config = dict(
    n_head=10,
    grad_clip=1.0,
    decay_fraction=1.0,
    final_lr_fraction=0.02,
)
Each number is 500 + 25 x the weight over the matrix's rms, rounded and kept within 0 to 999. Layers, rows and columns count from 0. Numbers have three digits each.

# layer 5 MLP up, 1280x320, rms 0.0497, rows 841-1007, columns 160-199
509500509458510516519509502497529456513479500525549577483503475469474483477517607490503479478507542477510472493512473460
500497502443534486490461484483499497551531517532506546487530525494482442462498501530505537493484513585500477511482485473
496537509510521483500528493486514484488505444485498527559505499516466496465466519528531512519469523501479527479434474503
531473501504507492467499479524529507520520485502464513486488478515502507469503467512515488503459512489551483485523459475
499512511537520519495517498477493509464519497483530516509528507522485499489496516514488459541512503499476540448491502490
493497530462488505515523546487468472508532510486489502517529516497489484479487466532470493511503503512538503523480531509
489516530463480517464507499547476506484496481492517495493506503548514466513477486514522517528513482519536508510501497510
502532508501475519534496487515559509514472509501514506453488508457509497500442487478542500471522499523518484480498518486
489538536532513525538498510487509496467486520482469533553518483511500456499513536482511511515500482477507461503485529515
520516495495504489505455497515477487503473500531501453537496488504508457496448528477484479512495505529516527489492489466
498497492500491490496498503491543491503513482526481511523529495519485499530506522512480493506452495463499472494445507547
486500508526478467547487450484519485485488549508488484528505495483500489479469496511480453486491482468508502476477489542
512494512468504507524479510493461503497499476518498556512512467499477472467472485503495506472518506473505514522499524490
513498522492478552513464510506482518518514527536441507519522532466470464475459487524503514508479477510528543502453469484
501517509474527494542523506439513492475525504497497476498553473523498496483491475495462503528519511499508481488461483489
524512515471500495475460531533481504442500508515498547490461485536530501535495519476497514500519518540584504486472516478
522497512475537493489532503516532482487504462455459534465525506517491492502486510521478482511453491562498497499510506468
523508519538481506517464510556497485520469483467511483530483480496493523474504514528496518478514485486513502442508464529
510509519463493498505485520521490506491443498474523496505488473493497439492497455498526462512475501488528526494532500515
493510496470509457503468524520519477511508514488500497479522492475508501470507533482489483512473493507504526489502511525
561500492496497492522449504500520533490530519478527524503539475539527485521466494509527534493487510483509496464493484500
495526505498497507509479468494463506471522492485528527516487472504513487501488467518484526520463500484489515474464508495
517522511496499499465506508481504489522505474513495464498513444505521508482495470463522485506471478480496525449511486520
548523519418493431522532501537489509464492463506528528490488493505499473476491489499504499507522512463499522488503508460
490550522510479446488447517483517529504521508495488532530511499480477468507518447447532477501476521495476513506473494521
486529511475483512513482500465490455513490540530484516559493543484438523510508502519483520515497517528496516487490501484
488503513518477474559507511477487506511517496475487519510500506516480512490515484482506476456493462470516526464510500478
516521510543474517479493510482545485510484468499499526490537505471513484470496458472500524488513504483479484466516494505
491477496492501488490503497545512492480490541499517548507474481500495498516450478558496537483497485533505514485482524517
482472535479482531531507513468471479526528525493480475488472493557549500548515448496520534484465490544527450518456446524
475522504471520541517435512518475486504517512505462474532480488521529482481496476539483500519495515576517510472500481495
511531509459472481479513511551479496489511478495507480506499488483525492486471515515516465475513525488545527517426446455
512479517467439495555494434525506482521530493517490513510466472464456509461493536528499490500466494449550490509521470464
507514514502480488497482510467523520473506517500519475473481491511493511501506493547495493521502516537475503478488508544
505529543505468490486467508483528524520475497476452542469498490488525460464493521499517531469496519531497498499472461528
502526505486500453557517467443502483473521522540531508521526500494463508525464507522483499470475490490531528479507459486
489496532496506528511529496487485497493517499482482470463540481495486507506494500511498510492509510477531526461493509438
504527545481528528535496508488456487506503500521522554477469497510519456525473475530490532513500497541503505517489473549
520482512523485508495493455453506494552483486497516471528539504559498492503519458493486498482486529518501484480522476513
488529518523511469554493508474537503543510502478469447520501511515497472525490543519550523507515441454502479470511496496
500536535493502489555490521484487447506477501550489483501548496493473463501491485508509494520448546499507507498510524464
478520510522493512537467488508470523531508489564473446512518484459463479492512481516495498477493506516496518475543477503
522470515501486528519493452491514508508476499533481485463490478508491468476519490491520520515469515488510531503499506550
541479523504512477503522483505456496474492506514506482545505474449538489508497468520491451447463500533564485514497516514
509514510487495469504481511514485510476497458486511536486465502517492486469489504473448469464476525550494464475435495501
554472527490492509473479497493488513487500529516503534519511517516501464482513470503523501490491560475498490531462521510
531495521522511514532492478546533469499566517485519483488505496503488481485465576482507514458525493491518442421482502481
532501510469514479489539527479492463500544509528475503491485518535506466501452522497503539502472532512493471535515522541
518520514480440450522505544469520491503487484497501473489503490523462471504487491502529490480490451504535513530468505491
498478504468542541506495531466520503490480475492514495533475451501485480476497479514482465481492551473517489519529518524
508519515522485508530466530433485482534496498494495484521494483527500510547489453471557546482493495514510485442470471521
508481538513470503514482495455476519492508464470490516529552524492434458486508501497514495531495472497493471529481503447
514466536507524534488507535483456506491520488512523510480545495489469460509513462509492526498500475542529494504491507530
521490503509461445534512476505505506486492479552508513521513443495495479468493479487510507476471459509470555459516474505
480458527557480503484521449488494497520476519527484498529500489519519464501515511497492450477500522503526513494459517536
525494507509513467487498505488510512513525524487552519496492501497496501510471486506519505484472509474540406486463507501
509475512484519482491503528504526480562510487543483507493488532491515482481523521542529561518424498530513474502488515486
510538539504470513515500540507494540533482491511493533467509497489511468530488479548507442466515508477541477485490516466
560490511514516511476469535479499462509506530496544445507472503431479475498507470533489469461476512466525514536518474500
500472512468489458567487531491538452507498498549557462465479450507501483481488478518451539499442505488519457468535496456
555495499496508517515509508484530489512498470485541513489487492478509509494510512490519470489499490524517501459485542481
548541514505544478489506451528529507513564508468505506538475498492531502480489528496473478494487561484519486490472478503
498471526478539470534487463508492492498526503502449502502481501468450497513457525528483492486536502523534453512481512492
527443511501516562506488476523512500506514487481468513474508528494521463488516516448497459496489535482558506489476513497
537517508496493510507499513482496510485505500529490491497495470506542497515499503483465502477530512556513496488492479502
531436543494505518485448500513458488521477526498508522508543496512471465454490529528509520485470489560500482510499508469
495494515464478480508463486485490521497481504429509565504488469452482442492479521492514509471503517503526485495488515500
493524521470474522546455461511537530466518487517542487521505479444479476451470467509520470447499470463503536474489494496
464527502502525499535496497507537497479499505492507488484516462478498499444477516505506511446480471492493470492475499474
486520521536503531465469516528495523527548492512492501476520500473474494453470508532506518528483514513499501509532453472
476521523474520454511501495476505501467497490498499501513462513460471471516466490508533485492485470490523480503465505482
521525528508469502476482541492477481547504489499501477521489493492470483487460517451465509458529509503543475485445479500
525492511471517476480525529500485505502530494529494523517520500535463474512512497503483471484517518492519497483460512521
525498513485593480526509471511489484521495548478503507454484479482482487493510496530486489511493528495500477502523497486
500495525471496481509491497499553495502490463503520493486523511454500456483505511485476514528485503457510528460503514476
505503510474494504516489486531450517514518458525508510469474449489511518436470452529455500437491487506505523513475481505
517491530481519512499488503533526483463479479529506523518489506458484490512508504462496495476518518508500482514479475486
481487509488506504518459465490502467502466495473465477494498510506483497490500498462476477499487495504476496508521487485
487507501466541485498520487487504522468531470489505482504556475486462493492487498509492499501477507503489536486473468509
489502531496548467461488475441490470523501524497523455529506493468495494507508476451503493509519509496516459489490468506
498521527478497486491519495521476529511503480502481499469506455495503425530544493475513537493490544530531510544498483490
488507544501506486531520511492451509469500463509586517512498465490497477507497478547506492538484522462538452474493526482
507471508487511503514489508510483515499503477484517501520510483462501478457469542518457511507486530491537498485460520495
497435535490502509517476522478488497501506493473508489508529507524517486507527461510466514521454536492493494503480469493
515524490482436458548486512521511471477503484506505467472481496468491490488478448543490509523481488484496472498495516500
467516487499489506488537519506509480468493490543476535482517481485483510467475525479488535485487515502530460551483507509
469504507485489470503490541497488511511498490464482492471503491462481493523494516507448535521510486537492501489523465482
536532504512537507528500549478494478523518506502464467506484480470481490486525513516476491484500485526496543519495474474
526462524482513494484493546470512510529475520504503465462493485521460481497509502521480540523489496485516512511538479533
513517503482548418484487475459494494480540481527475524515477493487509468484497511503516552481478532545527502465479496451
541518529476460512519501450527513466469510470487488525501524477488493490463506548545492478519548464514537474499495536481
513478496501484488508487486509525479489475545504518481512460489500473499472508532547517457476512476484494531436498460459
509500528506534512491489499515530473496526470489482519467558506500434487477474523533498444544533495564492547532441486481
513522527495503493471461532502513462515512477514462482547499449499472502522527484494482498516506532505511493460458463494
541485519503464497582508495484502469540515511520510548502497469546479487511488459533493506472515550496511505482484484524
492509510502528488525518519536467508478557520495500480532529526514532485502452502499478529496493531528488520486506472453
503546511491442495495470503521444524476486479522540503465522493467499504470520505520472496514517536487504540503492485479
524489506494490450493524516497546530485511467514504491507537482426479496492495475515472507480500500475508509502469487501
508496508487537509511524492473500484488487526530537556568503491443487505496459504510505486483534543479497472462496533522
478501519485537497486532457485513485500523458481523526489491500463506499454529482520507512518506547521519509504459493491
507481510486479484526513508509511504511509511517486492500506511496512478491501509530508474498503506504503509482509473509
492513523521500511458510500483495527499511480507505504484533493502480494469503536522507503481471509486528534462507518506
541486528456523460511489493501491524456518553495502528485498508443492483467471494492460447481519546530532480452468509492
455531513491512494519494552485511468511482533519479517513490503463510453490499503473463498489497488487514494519515513495
512537522530505466496493495525502516483476509486486506496486474482479473505499510471485498492516505535483488518448520510
501558522471467468497471495488497485480499463572482539559457479466516464508506500553518512494455511472511486458478529478
531504508488460473551487505472536516470496487558493514504476474510494502480494468534491500483491534523542508517491488493
526493513475473478544492478586487529483510479541516512538509482529479468508509481499547474486474491511533529500498456500
559487494497536526509432475505516497505491521484491500487464478491475473486452481482554454518538556514499480473510501469
554483510486534458524490517501542456490497508532552521524485494498510511494430497556519513495502515489495487444508511512
482502525486490475534451463517567507488539443530488518506521488493511487506531522542522487475528506503517465498471481525
499483527473449517505513493516493434482492478543461509497483453514474432493500429477464505468509489509473538528510481455
544486508519488455508509461438525492495491490500502488475525460493474492482491491540501513509503530505553493515497509487
503534526497492470496507580549477505531505478502517517483546460513527463459507467477461479473515514514507517476482479486
456532512480481487555460453540502540483513521531484530493500502463473466502513516515469542501507494551545483500525533486
498488523476488526504490512508530521518515501507477493506462514478494485504488504516501516461506520510532496515490478496
491501503506493521480477462522467502495538460516494518505480513493500507453481484475498501492485553507500489508492519489
507474514451516503492463505467479490487524535500495516500485471507490486442481557503501526493499503495474530501469468515
509519509516527489523517515504523515484550501486489467461502512543480482507463464491510528506521441504513487459496473427
495523509534451462535494525515492501485507544466499428481523504520463491477497507549485453468520506499543502509488481483
479468522479528503481529507520445440563517522511513491520470500483511483477514484526513518471483524526524509530459477524
521505497475513515552465495520501490509534518511511499467504504500493487486478520475504499499483508471534503455526430546
518503508500492524500476465488505500490499468459481488526506460495490489517520541518481515499488499493500482533450511519
518524502520482471541474495493535526480519474520513532517469508477528493502411513539477477505466521501541482458488505499
519502501501521495545499519478490514475533535478520505504455487546489495494477482513515475502495515519511515473482475507
526472517487520466521441491483499451532482480463516545507503509529473477518473509509518549467477537495490511529460506516
520508502406477449511527503481480496512514488528487514461524493524464496499468505508513474515469459485512498507482496547
487499515457501515510498516476520524518526507508480467521458460419484464493497454472494496431527498494522517518480478492
525480504498521476488494536497520513442488500528493491492498486481478496470464494498470521497503547479520484524499475512
573500526486497469536503501503536473492514477513525500516484505521493485507530462502518440489522499464523504459509471460
477478530547488484480531489487499447475472473530487479502497501516496493493497498476448521521522557523512546510529523516
546464521502522513471506477480479527511509473529480520483502484500514495522496503513505463487483481497524474511491492478
523482522493507543499455462514435499489470493466502542531484520490435496505501542489504510502440495488519487505514462513
505550523476513477492489538503515506497477498463480531509472509471499480476534504479501473487515499505493514504497499479
523492517469518475483483542520518502450509511474491543507493515493492503470465496569501506491479513488526493435519508469
536483518477514509525500491498490516532530495529461474498539481533489514477497518516559501470465487528489471510454473515
490504534519506507497488490508516508486485473454496528506467483488478475512461522471516510531453470490517528536488452483
476538543459456520527524462516513507529547503507502552538466514497511433514511509490494504494476460480490463516489500531
459477524485489511531481512471496503516494473472552470497468488501540465503505467457502523519475489512509488501514450500
506500509430528532489557516450481469504513534476474512473530521495532496490496564498468497474461478541536517502489482502
500542521515472479504465478526514509484506492516512470481528499480498519496488527515480511497473472496540516480493448472
526516501503520504497531527493533465489526479528474502500480474483458515483517477507508476467496508526473526494521469526
504482518506483532520493481485517467502502444534516506531495452538486459481486496509531506494510560533526508519506502510
526501526472545484531501489470466507493500479535478518541510466537538504483469476489493519475497518499480519479505513516
509501524450479511529498508512495501440532499468455549466519510508449463496461518478496487514478483501510486516505414522
493499512515505476568500517487547488501506513483557498503518485490435509475478522499501512492488515485513485476518498518
534480539489536487517495514474512471491550526515528488498482528497503482497465508560525491471477522495517506514527488484
518491503497475522517456471468520478496491533481529495496525467518533482471508474519531452539510546454506530488481484480
503502523508499468474506519503501469484504488512488502533468493505509485495470550508522481531499508483525519501525506480
523474525515471477499511528517497527476490513537509490483525479517521460428516479557524485483496473501501470480513440477
493499506487510565473492491511489535495495487524486511515487501484447494485484486522556483544486511521505495493479476513
499541506511464521510496505483479510495486485588492490502475496488465513497484488483534515491455533501510482519514515555
533481517481531447514517483463485510463473446482494485519526496511511495499504488505475471488470520544504503500472487515
469496522471502522513415526495538450475508457500472509518461502482534488505476548541504525493501466480479511510478485488
497531504477506440528538475444526498527541514496528500517515451494456511493499474462474455475470498503514513518451485544
519503527480507527481479488497522514552512514502527511494540478451458469516502522513477551516484475446516469490514509515
490532507508494485516482525520524453481566525511493492517481518497494489492492470521495496519487565539543476495515509525
495534497476470475545513484483496477522515515479519508500493506495467501489517515519511537463517450506490470474490473500
519510522502511529515486508506518499478482455506537488540598495507475474510489508504531517486469533497513541502509505484
481520494484507489495489485495502511500517518495541483500494525468546493501489483501520487502484509493520457482523500466
490525514461463514520510498499539528504549559499536509502486508479531465454455472545491507516486515467535512456503502460
502491517485503525480489509503517490552530509589496506486482476501549495474467480469475494438478534517515486467477479528
499480524477503537529503487486509499530506481501452482547506496522484485481510489559513479492459503512515503508487479494
541482509497518494514487484497483494528552485532509535506488506489503504474511509501526521452502506505501515456486509459
535498523427502500517513474489461481460530463514461502482511478502501483495483494531526470535495495492493462500482506493
506520511482524527543479477493476469462535483486518513521531481500493475485486482505506508513510512538496539497493485499
527504503487492492552534485493503469516499497528539488518493465520469496447475537484513541432489527511503540506430478495
# layer 5 MLP down (transposed), 1280x320, rms 0.0465, rows 841-1007, columns 160-199
541488529470464463504508461517476485492491508496474491561501542431508451522414486488516449489515451518462511471480476482
462484493540505453452493486477466502493527474493532517497477519525507523514535476502503513490487547517477529516526516530
469507447500481514481479523464473483490450508496537528470515502460455548514525504528531457519548472496473519533525468471
499511453478480504517496477487518509491485499476481483492497501507480528450495496508532498500527481493483476522483473509
481493500481479542518524521534533508510506489492503470464463497481492553505484476531504478491458540518497514490502534522
501486524475472522521478522489510507505530500492509563482490495475530478517487495480502528499492528464518513474509514508
453485563471470503507485506559491463452545480529471463476504508500488491505476466454440418546474516478500494493494524515
527484531506476515498469472483497509468507530551498528538476502486477521518502462482507504479510488490512493511510475539
511466617522469549518490486455471473507506463480477542518490484494498443480447491477485490511486431499490488464531521500
485501501534501513466500527488518491518521484487459508476487506512490531503512514515493521510528484493501496523491492538
494477452524498494501486505492476486527488494493527497520510491467520519516547524473505505501488524516496522510507510499
522499542517496494473560507479492523535523517519498514483550541523524494496463511519500484521504477521525499508497509482
515497498500504488465517529470513483498504507488492513528547505431500487499508505536542509502459493482528512474475488526
495565453528529535447506540538528498485518508508516457432477506486502519502502491504498525473488522474479546514493478508
482525521507488493472489477505515466504456495507486492480490546493535475507504534504511530488477479537492466558536481462
526488521488440492533512534487560481524522523507484422473456491509487458479531456486472507499517502509521509518554464517
507475520494543521483463502509487482515530510507465458481424512476494514504528466501491507493506497470504485523491515538
488487446476502510502514546477530521522532492502514501505494517473493491494482480493507496494486523507487497508515493520
526486539509492483476475493488483506492504470471469500509460543476514492547496481520556530519526515517499507472508526461
484525511501512480491502491482526501507490514536484469473473537512492555535469484505504516510481485475462521512504480482
496525481514494483507518523498519477525486461563474491483485520490516461518518496469483470494479515499494480539481512496
518540500509507499516520503531450504509511506501514505502475549472504518521514530455519479479519523500467511522503536511
513517434481527499503497518503533485501500511485513532485525506540484557523451527519510536509493527483472487501458487470
518482493516499490466472478503492478475521501481486484545511470480512493526528470456477490502514506503488479514506523525
480490533533484451460527476478543476501477535493507481484496522524520532486526477468501525518506495484557517496526506527
448488448479494540525495514495463505505470531521497496496503524474467570435498488540519494510495486471494495499479486538
496485474481478467520516514487489485514532533533496483518494528517476494511522489487488501483492512467526526509551487451
486502513513495502512515497499476502519494499506524517522513498469491521521490524492495540468504511493482478537495520534
491527410475497492496478487519519493444481483519508482492501509452515558489513520479499529485500517521518517473488498482
508479543538526499532541470543490496491535484467555510500496479455511487491479478538500497512524512506473484476468514524
537476481493516523449462488511447463492511481498491486476509531478540539464539488446512500501535514514534499526531504489
450519485498516508463516479550479528475522511541499509474468499485509517480531505499502538524512502503561481525521464508
536505535520497508515498545522507489494505530521475501541521513544533511490505464498501514514546504461488485503490543478
512534477506489458484508510553536527514470502464516511474482521520500514513483488488510468523510527551489483478520527549
504463508514505504516527482492497487448524517547533502523497496499497516509453497524499474514545544474500457512502499477
463473557472497480507457530544505544494476543518490516455484523483517489500496459485511498479481526520467528524473493495
482510478508511506495496478520520507475498517527507500548454520457497539503481512537504506518456499541514457531534479553
490517518497519490496539547485523495510563513468501518547526492510502507503491492511495456495509495487502491468544510465
466519506547501517461537528491468546525511515509517514529469519484473500470551499515490528535499485484472505459503533523
527506620496468458550529494506538481480505480481437517501525469544506447493466459487508502512497505548507461492493509481
572474529531542449535493509505474467510487526528514506493506509532542507498488491526512526534525527447500476494515501474
460481508527448532539516509490500473503516513488489550492499503513505471513518530573504514523451468500533513448517480500
522512418498536452521495539507518504531478536506475551490493529488500521514468520503488502477516505493500493484497514517
520527505495519517498513481492573503540492551487491533474502487491527525509461536490497477486503496490514470498483547502
535506552501495544501498514492512491470461473498450507467478502493468532527496491498495502530500504492485545499540509533
528485494500478480518459513487487494516500560490494509488459505502514521495467485503491496520521502523433503548515487511
542459511487496505483576517475477552501465522474529540500548484492507560474543512516509503524501477485487507464483459483
488538554512535502502486505508531510490476508471488484496512493465460496459537466495481477509531463495510494458504471438
491533494490499524516524518483465524507506545506531474478513508521514461500455466455490535491503457495530477512502504503
519518514572499495494479488486477509526527502498528522506504519496504511518553477474515517497486505502529449464466476487
490544509500489475534499479421518492486532457550523459499492495479450511500509511473483525512510486502544496523506519481
505527471476491534518504508520532476462533509470480544548505519463485480521427475521479470501516516478534501500495523550
508523543533510478471508514499478488522510517497505489522469480505528544480495499487529491491494586501512508481503558502
498503515510517566507508506452496503494479488471498481514498510502508454498468542501556482516493509504443518489495515496
554465555481489478529494510502493484473489534489511473488464529529541504481512459548521508506514472532504489479481529513
452461448457478517532512485468485525485485514460499511511509528550505466484540510505485483520498500504504527490500485503
560511496498505495472552473495513524465523492512496524474492553498489538518499504525531458516518482476523498536501489516
529503572509486474499447510526486503522496555546544513486493526510486541534506498522472508530496493536480459514495522505
501490489484528496495519513498508542491488492441488557525476530480484511501460489491530479500498479476515501520489492507
506507538453448481497461526433512511482432534520432503492460513474466484499502477509476523552569496506438432484512468494
496515441514490500468474504537497486504473463507519518518486534515498525513500486519504504510500436477505526512500452508
519503443481501489482484500500521523537513525505488527494497517476516459503517507539507482488500465510475453501529508491
521540517513507483515467506524503513532507476478551471495462511480500518493484532482542512490494500544520501506510504557
515533513514477507516515465505526454491526463522510513459496542515510504537429515506518521513488520509446513489497524517
480496471507489506463523461510478471473473521500498527475513497489486513478535486539513499507493504469433514487550506501
511493530509486498490451532521531518493492492463498496534518496517527475533513504529482472543532507526481479499543448493
485523512510481519489507465534547507514481521508503459500487482538466480499560490445513505470490492529541472507534511493
482518502525471522506478518536526464448544525493473466481506521488475483511503486538534530502473490469464483489507496531
506485435466534492512502516521444466509476522492506525522488496507485513539520477498521506492518524497481539505477542471
486477547511522471533514542474533488491515487469476507514510448529498452524520539519548476517491490477510483496480537494
518501537466472506520499481483473463532516515531516502498493501512494498521493481539517506500501527503508483487494500488
510517470515538512517499484446490470529551488523510512543485529514471466558411519520507514462499486506492447496499564513
468497496475505494524511537499527492499465495493511497488528467487495484495482503492473516534491444516496479496491454507
506503519518497504529473537548496539483560549530515505490524512492483517482466491499495472533468511520498523507523504505
489511470499495525505492552539527479525514486517525486485501504506477491478490508511497513489500491524509522483483507495
452480485435488527523459473472470484510490521498537498463477513499485556509509491525514480495540528480455460525494518508
524524459493542518524524539533523489534499456449524493472547533471482491479510531498543499520517520551489512529503481480
507518501506551470503473494509533483494505533499527504520510493510491571470486507474509522487517422532496515551501529492
525489536524487461478508493524413488539519472473487501496536499513503508529492493462506554501505491504484524538491499475
457465520582486486492471503552543514490464478504463488530514549473457475489497434499493521534543497505487530470495512506
499491506495503480508475512432478469466520522551504477474511527484499539473461556502526493499546478494470475486512495498
498469510486549486497503484508523498445524487468528509526492485493490532461515508473515500502519523533478496502473450517
493497512497466464484479470469464528518433544464532507512478479515471504512531501451516508528513546475501502491512546497
510566499513487495512510515485519481500505454522499480513484497505472459496478526481517491510493484512513511482534534524
481497496484530458480488465547508494525504506492485484456461512503513531570532524507512532490462480486542514470492514461
483488462481497521497517503479517528505527480505478460511506480501489516543481484488474463533507509504522529493538548464
548491519498472496496524481473505495450480488505491517536502515549478519515441469501509483462472535499480480470486512482
497558504521495471493491499516516524485476494503523493519517500533497533561497547497528476466508470488510488453502504496
499482470499521458501524499506506495471508489509532517525502504491495531499500509497482525524514526525535536457473509491
480463510509492488503503487467509497517528491516575505493496500491541473499530491494461530519511540492468502467495494495
489485505517501514555496464523494499485500529470522479496514502518497538484514487491503554454498466498484484451488467547
473528500507490521478523488484517537499541475497506469478520489488520472503509463488495527526503537545497465566516512535
456461528483483509570515444486468476457545495526517491504519494536498486470503460545480494542509515530531490517521514488
524496512491469492511523533498468492515481529475475533527541469502491526515446536530477484504521504488517505461504500509
541505478521500495520484500457498481505481527524478495460472479439557530509471496447508547513486464508516432542526539499
495495509496541495517508505529509480527498521500474521515495513494507528473511477533475491507478505508470464493505465539
487504461515503495534506450478516498532499504501520500508541506521553522502473501508509538491476485505509468489447524485
522489497495519506472524488490527507492468480509520517496509451547509470508534477497511482505540506473490491529483507498
501495511494482475532480552470507455533489499482585511415564540552525553528502438427502503500525519462509506431503469483
521449458502525515538459540469488469531513486527534496487471565483444539492466491494489464570533494542489481482428533509
525494529519432518501507483485494510495518487490431495493492535495473497484490488504517519494488489536463484530484476517
493531530482519500478475531507542492485546489494477515489419451501515482500501485466499546517529483512494470563494470473
469471495489476475510501537504515490476531535498513489488507510483457545533417548554466473493518480495505497510450514510
533496449508515475527473519497484447510485565540513488528482505466526512480472486508500513479483497491483515450493525500
497472497468455510514500485467529508496486510516513484503512517503517515510461510535495474516487520500481496470561479502
523501470474535500466489531484496554509552498457496492501530501529474523528537540521493514489519511525522513516476515485
455493286494465487477505470579526477519498508499512503498489493504477644496478503465515447502527516509503517464521529495
500514512450541496496463491490498548506482498487485499497543458490509532485494486524513496507507496474492509497505504477
484464505488511509478502494509529451491508457528460525481488514519528493504465540446509524553538498474499445515556528491
486531525519500524459545494485453523504508504500503526487508488499465513488565462498512510526487499524474490553475456488
460527505542509536485521530531503532547490553501546498486500530431491530484468469495521505482490496475428545448520517488
498550495505477505456511525469501495470454485471536512474529501481474491517504522492499518451523481457497496498531515515
476514494521462484474479482463472476561460542519459462523517522492506504504507456486508504493459509493471513538506482503
492447514488507477482518505484523483501490501506490505506508537526473535482510466491501472480485521504489506484543469506
403520485493525551464519471525522528529505496474505520433510482434506415504520499509487539531471472521475486562537486485
444471475448498470506497478524478519481477464520514513488536488481533470514514524519525505509515543504493519509458480494
482497510511499520509512525475453488468490521511515528501472495480479509533544523543537491523474470481519521506544509509
535480452491505474478522502482484485462504502476548533500544479511534557521540534498501482494500483504492507527478516511
482443484511523512490490515513520507492474454513503491499509513500516493491542504558463524552487445529502498467522492556
522467571538478506490509495468483466530562508547487461480533498474532505462498488518490478511521519515492440542491476496
472470450506543546471503482455499509545517464516482484488567483529504521477510512453516479524515520520492494512481535495
486513473512486554500502521530539501524466544482495513505521507525506517507489477535499502510467438516485480484450513518
526543466493463501491505515483540517491507503488488497505506517467506479501516476495524521469471489486494487468537476467
490496565517491505493514479535481496514472498497530504526519494514474453515542509445485467525479493557519534513488486509
519501483483519507514514537473523530528498513496468479529492479474489531521495517497488509490493501495450439512529495506
470463527484427511501507509518466492481500478497500496524489521499562492477483488526502483505481578489467502506492523480
490509492508515486505516480492494448506524502462502497500510477443510500572546501497459494489499496511514512555489497507
503500486484506540509487507457463501497491566481494478490474499527481509561491507495518503493501500509488492465444507527
518503503513481514480490536544488476502472536511493483529464498513494492523533457465528510520488537507470511546423483499
535530510475531489512494522488490526535520537505484532490475476481532482508517491511507539455486514518461475522472524552
479532498550467537483485523461514502466498486493497553492507465482525500516489456504544544480512517488483470540490510481
487492436473511501493558504497524479529484528532485508499517527491493494508505475521487519516485527463466487524512496522
491511516487497476519520494501522479528487513497521515538525553480471523509518452503496512545449453486458506460484518547
516469503504457452477459505526530469463502492536520504510508530503496531513423440479484441495479469477477482486499514511
472532503519544500527469506495503531509484514463477478474547518524515474494532475471494510483555516530496485504472471484
508511541478515476521483521485536490479523532482545471466485451525499519504554479502542499515473463495515493486510471480
454515534489507492542521478502516505503471482466523521466482535502529505532485461447486504526522481485494513443500521474
510528514444484488483463478542522506474499525539519516516472457513532535561547478487480493512507520502521484493426528512
512542604506508495483526482496515487502514527502455503470527512506476490495476509505539468522540502520502495470489490484
480494492477514467548556474487485461487531458563452487460543526545499510523525558523457503492489503475553512537499498506
546457565503483523425474525527477546492488460533481517543547456495514504461523529515530496551516492503439472481507447456
510494453515494492543498499481524516503488519527450475509519503546494515551505513525519455499512518506475482484526464486
490530467515510512495497479527498512516481472490514507517489500483522537493504495485490502486495475528472524481503537502
459509506480501525491505499512524490493468535498502486501444530481496532512492487477479517515524500485494491463478496507
462489573488439496470487469519466463516498518527490530492512548504474542481507493506487486492500478506484520475527489552
514503446534492493510503500479466514524500484451526499482537500550542545474515515496497488497508499548469486539463515475
462493536522462506541503493465485514470519510469475548511534525462499496556495471495543498520490520506484506492494510540
488469522484476467511512602494518463500519505517487536517468486482518511517570528484506524542516484485489481493473500514
516509554508527522502467516485494503482493494493527473526475485527526457481476495515442535460519527477522492501518490485
543476581490501463532523515468495497481501533492450526520506518529509471469548480470482507560516503521517479486514514482
504456479534483515520473482480507469521483495480491480527499483484542500459523490459522487510497492512520514461491520488
519456535525503484494516490509485468521487504499509530539505521540510509495450501519542507522537468486483472504485479506
509483524492496482506557482503513503497532508517484481451510512478513479531508462486503531542508490499511474483514515490
507452605491521489463491489452423428463495521467508464543527480537454515504470494501494502488542506471503471459568501506
490490422514527560488487539535471470495530519460512523529505507526488549546485503504521514546513532485466528512513504506
491449494513462540534557524505493528518553506494535487528517486544506504535518469531522516518461508481474495519526503465
519552516554515479549502493458489515505497462512482519492484501536474479533481464505419504459526512523512508494506485494
510499403502523538488490510516530468522467493513505512506526478487520565509548483507530473499493520517508475518499499490
500507544542492487453505523507505476458485538508519478493521480474502462512526500506501537532511531494498512524520499449
538498465527494509477534499497483544533501472514514479536482449501517459499511498497515494469497454478486510510479478504
513492460513486525517497546504530487505524526508524508485464469494525487494528502502466477516504480494499492488475523543
513521552501427467524433468506456506498538541530501476497543523520482455496521452555512479515536515538493487496501492502
483471470502484506498487493467497475487513485524497487482488524511515514508512497542481486503516541523444500535517492513
499483439503529521498495519510555515452490548478482495513527476479464483499501493508505452510501525526514513490553482527
491503542492478487449509512516543557480529516502518489508461470533518481559528494563510501509501466531491453481447534465
466521488487516508520497496501480492495497500514519516513505521491488516506494486472520492504487512481479495478540513519
534499593495486510529448533512505485497522481522523543510501503455487440458443483538473508486499531532496517488493491478